Weights of a small transformer language model.
Size: 12 layers, width 128, MLP 512 GeGLU, vocabulary 15225, 5.12M parameters.
Architecture: RMSNorm before and after each block, rotary positions, biases, tied embeddings, capped logits.
Each number is 500 + 25 x the weight over the matrix's rms, rounded and kept within 0 to 999. Layers, rows and columns count from 0. Numbers have three digits each.

# q: layer 4 attention query, 128x128, rms 0.117, rows 79-95, columns 0-127
# k: layer 4 attention key, 128x128, rms 0.113, rows 79-95, columns 0-127
# v: layer 4 attention value, 128x128, rms 0.146, rows 64-71, columns 0-127
# o: layer 4 attention output (transposed), 128x128, rms 0.595, rows 64-70, columns 0-127
q79:511499517528458502543507494546493507499522479499490477521503556486492518479526514468520527523473537490502511510509490506501515493513503484506458485506492500508488489480488515519500521483495474472503506534530480493538487504502512481512509503492458451553483517489488463470509490465500516520531481486534470457493495513460471499510490520513498530492488523509475472517477477556509512472496
k79:492505508490521492486475502489482521467528533513507499524490458489552500489495478509476528486529526479489484517498531487509512491518476498531548525487514493513500495518511482513483457503510483519447486478465531460525471526527471498523509486526517502486505471529492551529490504533488477485492502511460526539469510465516498496513509499528489495493520552523495476506518511477465490464511
q80:486482477531509509488490507535498525512456517528509507506518489495468526498499510479466507476535485501528458470491458489523484479512530473498500519519500512513496514525500472514523500479476503505507466471465501568514488465494497513479509515512499491555488506514502531520495481520551493536496492501493469536477470555471535463534527513499507471543461471511509504478453532520480529473528
k80:501510499461486510497531540507486491499535496480485488522508530485486493513515484497538477477462493511522536510497476511453512541468515513485488485485411496492535514475492521504491508471499472496518525517519536461503524494517524448473512488481508507484521548471506526509467506524473513486521494492479485471502515477507463471494506509519533485514512477497495523525537488459507515490487
q81:508520464494503473494527486508509528496497503471447512495511508532453525518504518533439510501511527495446510482510538528495535500504461492530502495471532488478498506492515527515486500501496509493490507500497528464496508485497505503509510486499479549491535448447497507525485487489492455499506526474512500508511544485481529526516482490510528470507514513459477493524525510485480480526488
k81:534473523522499525475498530559459483509547486500498476556483457492526493499496464480528484509517463521501484527510472466509475510494508497495516498524452514517505501502496486470484530495552487491545511519489455546513485490523539541488534500521427487502507571490473458439473493505490516535490493519509463495521472496497462496498451491487508526499490505447515514494482479517504544513507
q82:498483483537518524471510510458495490473491514464530478493488478471502511518496482532494506495496499499502474489489485492488518518453548485493499497482444486482512497486512509466500461502540515536524506480499422478463512486483515501491468488514522519522528507462512531518511503498525488504508500501517524500474498517496523479480522497517504457497510531517487565526496538491485488513485
k82:516519529486486513514512506510509490555486493539496509517506539473466504493492496473555459497499460468545515531496505460511458460531499495514483506520531504505474463491507474484522514489458499479479512514529524469532547520513482516490516493473515485490448512520505519474494506511487499511531514525500493490507508502496550501513477490451481515511457462471508472453477467501515525501515
q83:502525527554500491501461455474518467501514506530506467492493557436495517531521516513510523501502508489486494474497505492502529473492543508524561515485511486504506523515512509482531514538457483489484470510491487456545494481505504512527487461515495492508474546510510455497494495495493489509488512503490479517541499541492480451503478502500526476494512513490517553509469507487441511532477
k83:531481475459475533505500528498502528532475496492479513483508511516464466479453464502479491494502468492517511523473456482485519532509478505467453477501492491491521467507503480540523473484544502519489503491501505514506495515488500497531529496515484502508510458476477517482499503499539491486510479487495521498471510475526496540488500495498509486492516513501513461487530468507545482461491
q84:459481493463514465507476509502529491489561496490485503509476532515505528509531533509509516493500527509509500517505507464466515514495502541500504513492534487545497497508495482500485490524496464523504533480521497509484502511527479455488492507504515539515461536455458506507487510474504516496475463487495509456494516514512520509521515511494477495516505537473518507480499488544525496516495
k84:531553517488493510458514471474508488511413506543482504465511503526471500449481479490463530497519448475504514468494502533497528508491519501478489498493505500483498511524504518485547519540510515509498482493496515521530510510492532520502530493508497503479524482548562515501515544483495498507492497501480506491483522487493453516494523470481561511481494497525495500505532498480476502503494
q85:505495490512497503493504508472511503535497502534530501520474482513484483449474458492491478480510520492472515466510502491453509478496519495485482464481519498498492486496479519536515508481499497492518515482467499516506491478483472517501481473475528476500519473498478480483508537514520534497474518485501500550518527501480529496469508484501473523502512495517532501488525488501545509509527
k85:460488499499515476486515482543502491495506504453522495495520507473483520512504526507529493504504477499504481523483513502540514499504511467495486533496509530498510507499499517450496506554526524480474494500490518501494502531499492474502519522529530517523514508472492493493505480494498497525534529507533490505509459501527459504524521530543514498491475465500528492512495492536492522517461
q86:523473460499502504483488447507465497532515481510471511514443480532487533501511540471442499501515497499552493491493517501487511505480502514483518501520502449495495533460517509536517485485508516509497495487499469487489521522538507497530457494498516511489492480470488511503491466504500494520514482480506511483497455511542477484513504514511519526493496491543495499504503511504534499480517
k86:474496505501517473526487523500514505473514504521499497503542498519545470525487462481509500510484506490471528510499509503491489465525484495505502504489489520500504462514490501466479494513512525491464497491470519519494500471466479459494538532500495506512532473502522493512521555507446485530515510495521506504521486496458563510514494501513469492529493505483462525485510477504465510504482
q87:542504531563501537481500463507467499519513503484507481523493505470541493511471507522487479521489506500439479489493489523514518474489522525511520459513478486513526487535470491527518532525504530491454472512509513465498493521480533472528514489467480486521494511499469529489496472486476516495491512507475506490506483491450541519495495499500512516527482498492535516512493498521495522481500
k87:504497476492488488509517510494510526483492496508523527485526500519481504512503478498526503478490524497550520505476489493514473489535507476514514520472556513492488478455521482502516461439472484509529488486499479521557524503495493503475470517517470525468499485486489462512497521506488485513468536513525483517457515462507487460503490499486445492509466495499479473481480518481494496509539
q88:500511510467475482546493536511520518507486507471526501504501511522510510473554521486472517512473525489503534499517501470510514451511518488507463506477492508507547498527518481519488439504497518468510475510517492469508502527488520532512502500525519508459528501436486491472508462523505484541524498494489497504541483486514537492548478479496512478508495529503520482551455474491478500518487
k88:518464508522531524468487460497498484481567485525487515505494513446486498484483510513472498492522477491531466455487505509501528523513487528539496477509485505485483522494528520514528525530480480530457535491499511528477496504521474435502538474452510519496481485571467519498456532524487540475477481504490507509472557461483528507440508492510522503422522504493472503483484523517522499489509
q89:520498480508522470479517448513507489498524485509508542497479489482504502475492491518506503480515455490471523492520480532528501486494529499506480471534532522506464511494501511500486523519530528513514514497509482471490482507498480510475484494477465458486483494519469510528502495521477492491533525508505486499480524478467510502505537481471489482486509491516508497501535528510485510517482
k89:493499547523501510519511513479479517511504528491501445507540513492528503549449493524520484506482517500500491538526539482458488481532492483510518506514489478484517478500492492482495502482467500516515514485523454513502510491484495529512465522496515531500474542476518481476508522476486498493487478525492485500532488506498460481466491523506512494479476517461494498495488448516521476491505
q90:511490506508509493508492494496490526497518509492502497507501508489488478488470496495487482483468476523462502487505483491505529470530504504467475537498484477505483511511525505491478510540541510505515487501536486502497545500520487539527471505509492540478513500507523507495494485494514490523473515477495517525541491490487483525523467452490514547503508521503511493529516484471504505519522
k90:516478483499488508481498510512511473505490493494506511501504496507530518500514470491513517500546511467496515493494513514530482520488515498531512479511491486539485488510502543477500509475498514499487454523490486492528479525488499500481463511480510481534500483496510515467496496468490454494519474504511477481462468494499549512466521517567452468525504528549524544490527524526477506475512
q91:491493491482485512471496510526508505521498506472498505493455523498475562505515454511525514530520473492502530501489534477506484544499498536512520500496502476521495508502491506494482517505508500511505488481521516492495500493496513502489516495493497523505505492484486497476476560485519508503507547488499471522503519505467487491490508501522506503462484482533506529464507518507490506541491
k91:532514466517525481514493467473514453472510498539526520484514528494531462459503516477474505484535498482488515474517489537490483505502511499510474505506503521504501479507507476527525501499499498470508496472507501534497510513478497497483476509492482490484496517542506506517512503511500513498495458481524560469517531504509521488538486496476520496509491535485495480538509549517504448496506
q92:493524493475497494512492498493487511525494477501512481475496493522479485487483527508494499505503485498497482502473504533513459514481510500518473530551507490541508490486504477530486476529508489493507505507517541536481480474503515538513509501476531473511535504467480529517504514481506484517469483500522516487516516499462484467493545504485482501477522521535502511484525471534476499460540
k92:509508518519497528467508502488520502469503510526500520514493536498503488522497523513507481501495512488514474507557509504509528483520492511498482480485492494485506508508476513468514541489479508501512528490477495481495511529482499503484480513508502529446447491534515482492523536544515509492530526515501494519462509467485498523501490528485511496502485500472479486512494501477491496497449
q93:533509492511490544478483502495470491485497505457490509488489504468544493466511517524472501492505511525524504505481516495514489512508495520523513497523457459502497523501515515468480521483507487520491541513504501513514511465485545478502499479482453474517519470496496445551506490478494509511524483469473478499463485554539514515486529502518462529483490480515481513491529508467502488483518
k93:505501517503501496519482475495532475505497485524524517502486500549476511530495462516510488542482500512455509490509492493493463513494521501479519516454536520488458479477514460520516512504489507477520467505546495477480503517519510515493451511523514492480514515503547555493493535480514499502469497513524501454510503475505532515483500498497501504482493516523490491465502510482501467541501
q94:472509485517496477519505538493484539496514493499493501491470482497500505510550451475500510483498524529513461523482474514519498462550516497541517521481525533485468512473518504509499503449507517508504459492497506500498491497501474474506504480527513506503531499502471514526506476509503505495501501504511484500485475489522514478488507519504504519525466481530492524495487492487454505487486
k94:482473506472514527568483484488530467481523503486483484494496501496481498474478513510469505495520501470493538401498538499475481496506511512442452527490510502473473494516498469485494510524503497495506491523498489490501490510497492485526523518510519497475484494496494480512522510503480478521444519532506485500466524501534501467503535486498482493491470465480532498511508511500536457513492
q95:503486470539488515484509523517473482493502510515501498508456543478536488542509476495481527553498456489512480535521491503499489492510494495524536528467479524476486515471464501499512509504504477489503490479513495516460510512505501499478504510473460522528521484554480481540513508505547513513472493504498496489516468501483493497493525487504508517544520531478536526487515490524463480492504
k95:516523507497516511493498473480501506486514499526489506489493480508466510439502491495526519485454546491499510506520495512537483508502503489483492467524510488516501495520475497497502475489533462490494494484470503484530502509469528494530520545516498480512492501500497501444460503488472481547514503493505504487503518518503492495518511517498530517488482477533475474507518520486540515485525
v64:520560473486530421481471497480514526507510517531516513468437519493480486481510529485514513520462466490445484489534515530528495507476490539505546536457497511461502464470532469497514525469512500499500510513559498528484484498538500480503504503496519524512509554533535514561470532520502503476511428514518470475549516483506462501477506468493519532497516491457496521495494485446483468511514
o64:498538510497492477489467508497544529456494515475490527480511524511514499505479474484507535516429431508482512494532530531561499483507480524498506464520469522464492474485520486482454520458530451534490500513488441465506492540469492548529504524470472555473507505554508527485506521548497494490494491494487515488507514475490487511496561459483498561483505527481499492445522450500476467494530
v65:468472518488520457476484481467485550479518527529520498460522464465493466464485485532486512482498522475501489521461469475499508522500514500485502498485548531516508531524508484484432504524526523476563552503505500505498483509511514488513559502530487490475493482503496496457529516459494470518477484522488531503504490484511476525528473453503472483480479534524514480543470505503510510516453
o65:491520492454539488483471475477486515520508500514501470454507441506479538536535496535486494503501496490466536505542522505483486504491526523491480481489519517529574516545470507487463476540498496551534512465492492482426490512528538547496525512532497494496467484473498502466492523477481455473479536459477518503504487496527502464459503467490483473503499493461524511538477525530472491555472
v66:499466483454504485486504517492499494416462497494555506444542474484466515484546484503502544545464520517505456512454506500458474513498522510496499497451452532476552527477463520467461477512554530512480500485540511520477528497493469484488525507487482514451545503547513530499489530522515529531528491554486460506471482530521481490529508496462524479504544504482526461513516469462532484556520
o66:480451473476519473510504507461502492465502527484542531460506512451516532449510461551538484472480525480481494514466546460497486523488499470490501504463452581494507510500487571414440463480515528485472491506471493504446498526511490449487486524504495547526539498514508514462511464516528505531528531525473482531513497478521496476510534458528532503501445497468497528511518512514507500553514
v67:526515461498438443532518486535503515487524511508539518514497484514525522512533550490429493478578537509492480494509488512463558434518493525537487490461492515524528478464512517532533492496501476492507485500523521519517478509513510463498439471559517473503547447514482461495486494484567520493493508493507506482508479504502493493489457492534483460457463527497505536526492505528552517531488
o67:476523493440509440496568489514499473490478485519496515516479511522530504509508527455495520526536456497530505547492530487468535514451448514497479435512473476530520488480448440500530480477517508525512495477508486547543435536505507466489488518514481497517480529527450451510505523459508452534504491514488520439440502510523511468506494496478503477526493482504503530458519502507527504539489
v68:468505473454539484509501475478552505494511493493493498486453497492479494508460509492493512492513493478470493534464484490481503486491484466509515554476469480506497514528547517471488532495505557520486489449507498478475522491515542482517490481517479521516487485507535558552461540503494535487501524459516499516531479482500514503542469488499497441469440524477513510496539579517474479507518
o68:477529476476464460518497518485503472504539498496532481469529518496489502488502537431492511541466519422485518488543491503492502561504497542476470530505488510475516490494506502466478488508477509515546540514506514458497501474509499513526479477501476506496497538479442552460476571499485538498478451523571523492531525493501522494485482478459515490463447518526499546514519450489504488530457
v69:509507505532506420519476471534487508472505495497526512486526528507500541439506519509418483486519513527479463487471522536519536532471517542492474499448484462507599499536439538501467498511530545479482483464479548527513481481491490469509490498462455503492502463458506486484512506465501470504494537504497553552538452511509449476540527474531493490476529533493494477526480555528480500490504
o69:508497502512531442531568510494463496552510455471546584510492511518495523472501502529507525511505498503497548567508463491493516492510497490495454524504493444533538459500466556485468516504519513468513513472486490519476501526488492517504535517523458494510504524503506512503509555481457507506548508519502542504511493492474527468537518538515479486483443494453495430522466499554530550467513
v70:474510504497492526497453556525502465511491478464502496482480543485547496528515467502481526489526515532493480506473466521521472492533467491447558527495485500477523454494540514541506519524501493457482474476511489501485506504452511493470500492499498529475531496412491453509512487498482567508502503481487569527477479514485504489504491522542519573559525479515490513513514493461497499530459
o70:474515524500470529526498499524474499493490485454478483467513461514511494512489471485434519544534526498491505469494508515503498476497522472486446518513538493486440488494477500508511495489524531473523518487471509555519513498502481519513472502515470535495532481511481526549516484492471533487501507515464505440475486505439500515492543479476497560543497401516468511444518439530508479508510
v71:493491505511482550458420468517499499487463494502521480494560551489529524509509452551524464496500469517469490499460541528462477511487469450525497482500459479475575531492445481502496524496510497498479536493454458497532524482507516485487495484546482502519463506520493437445475457500493530486514516525501525486525494555492528493497511518494511469528592507535504510484482462447471504459504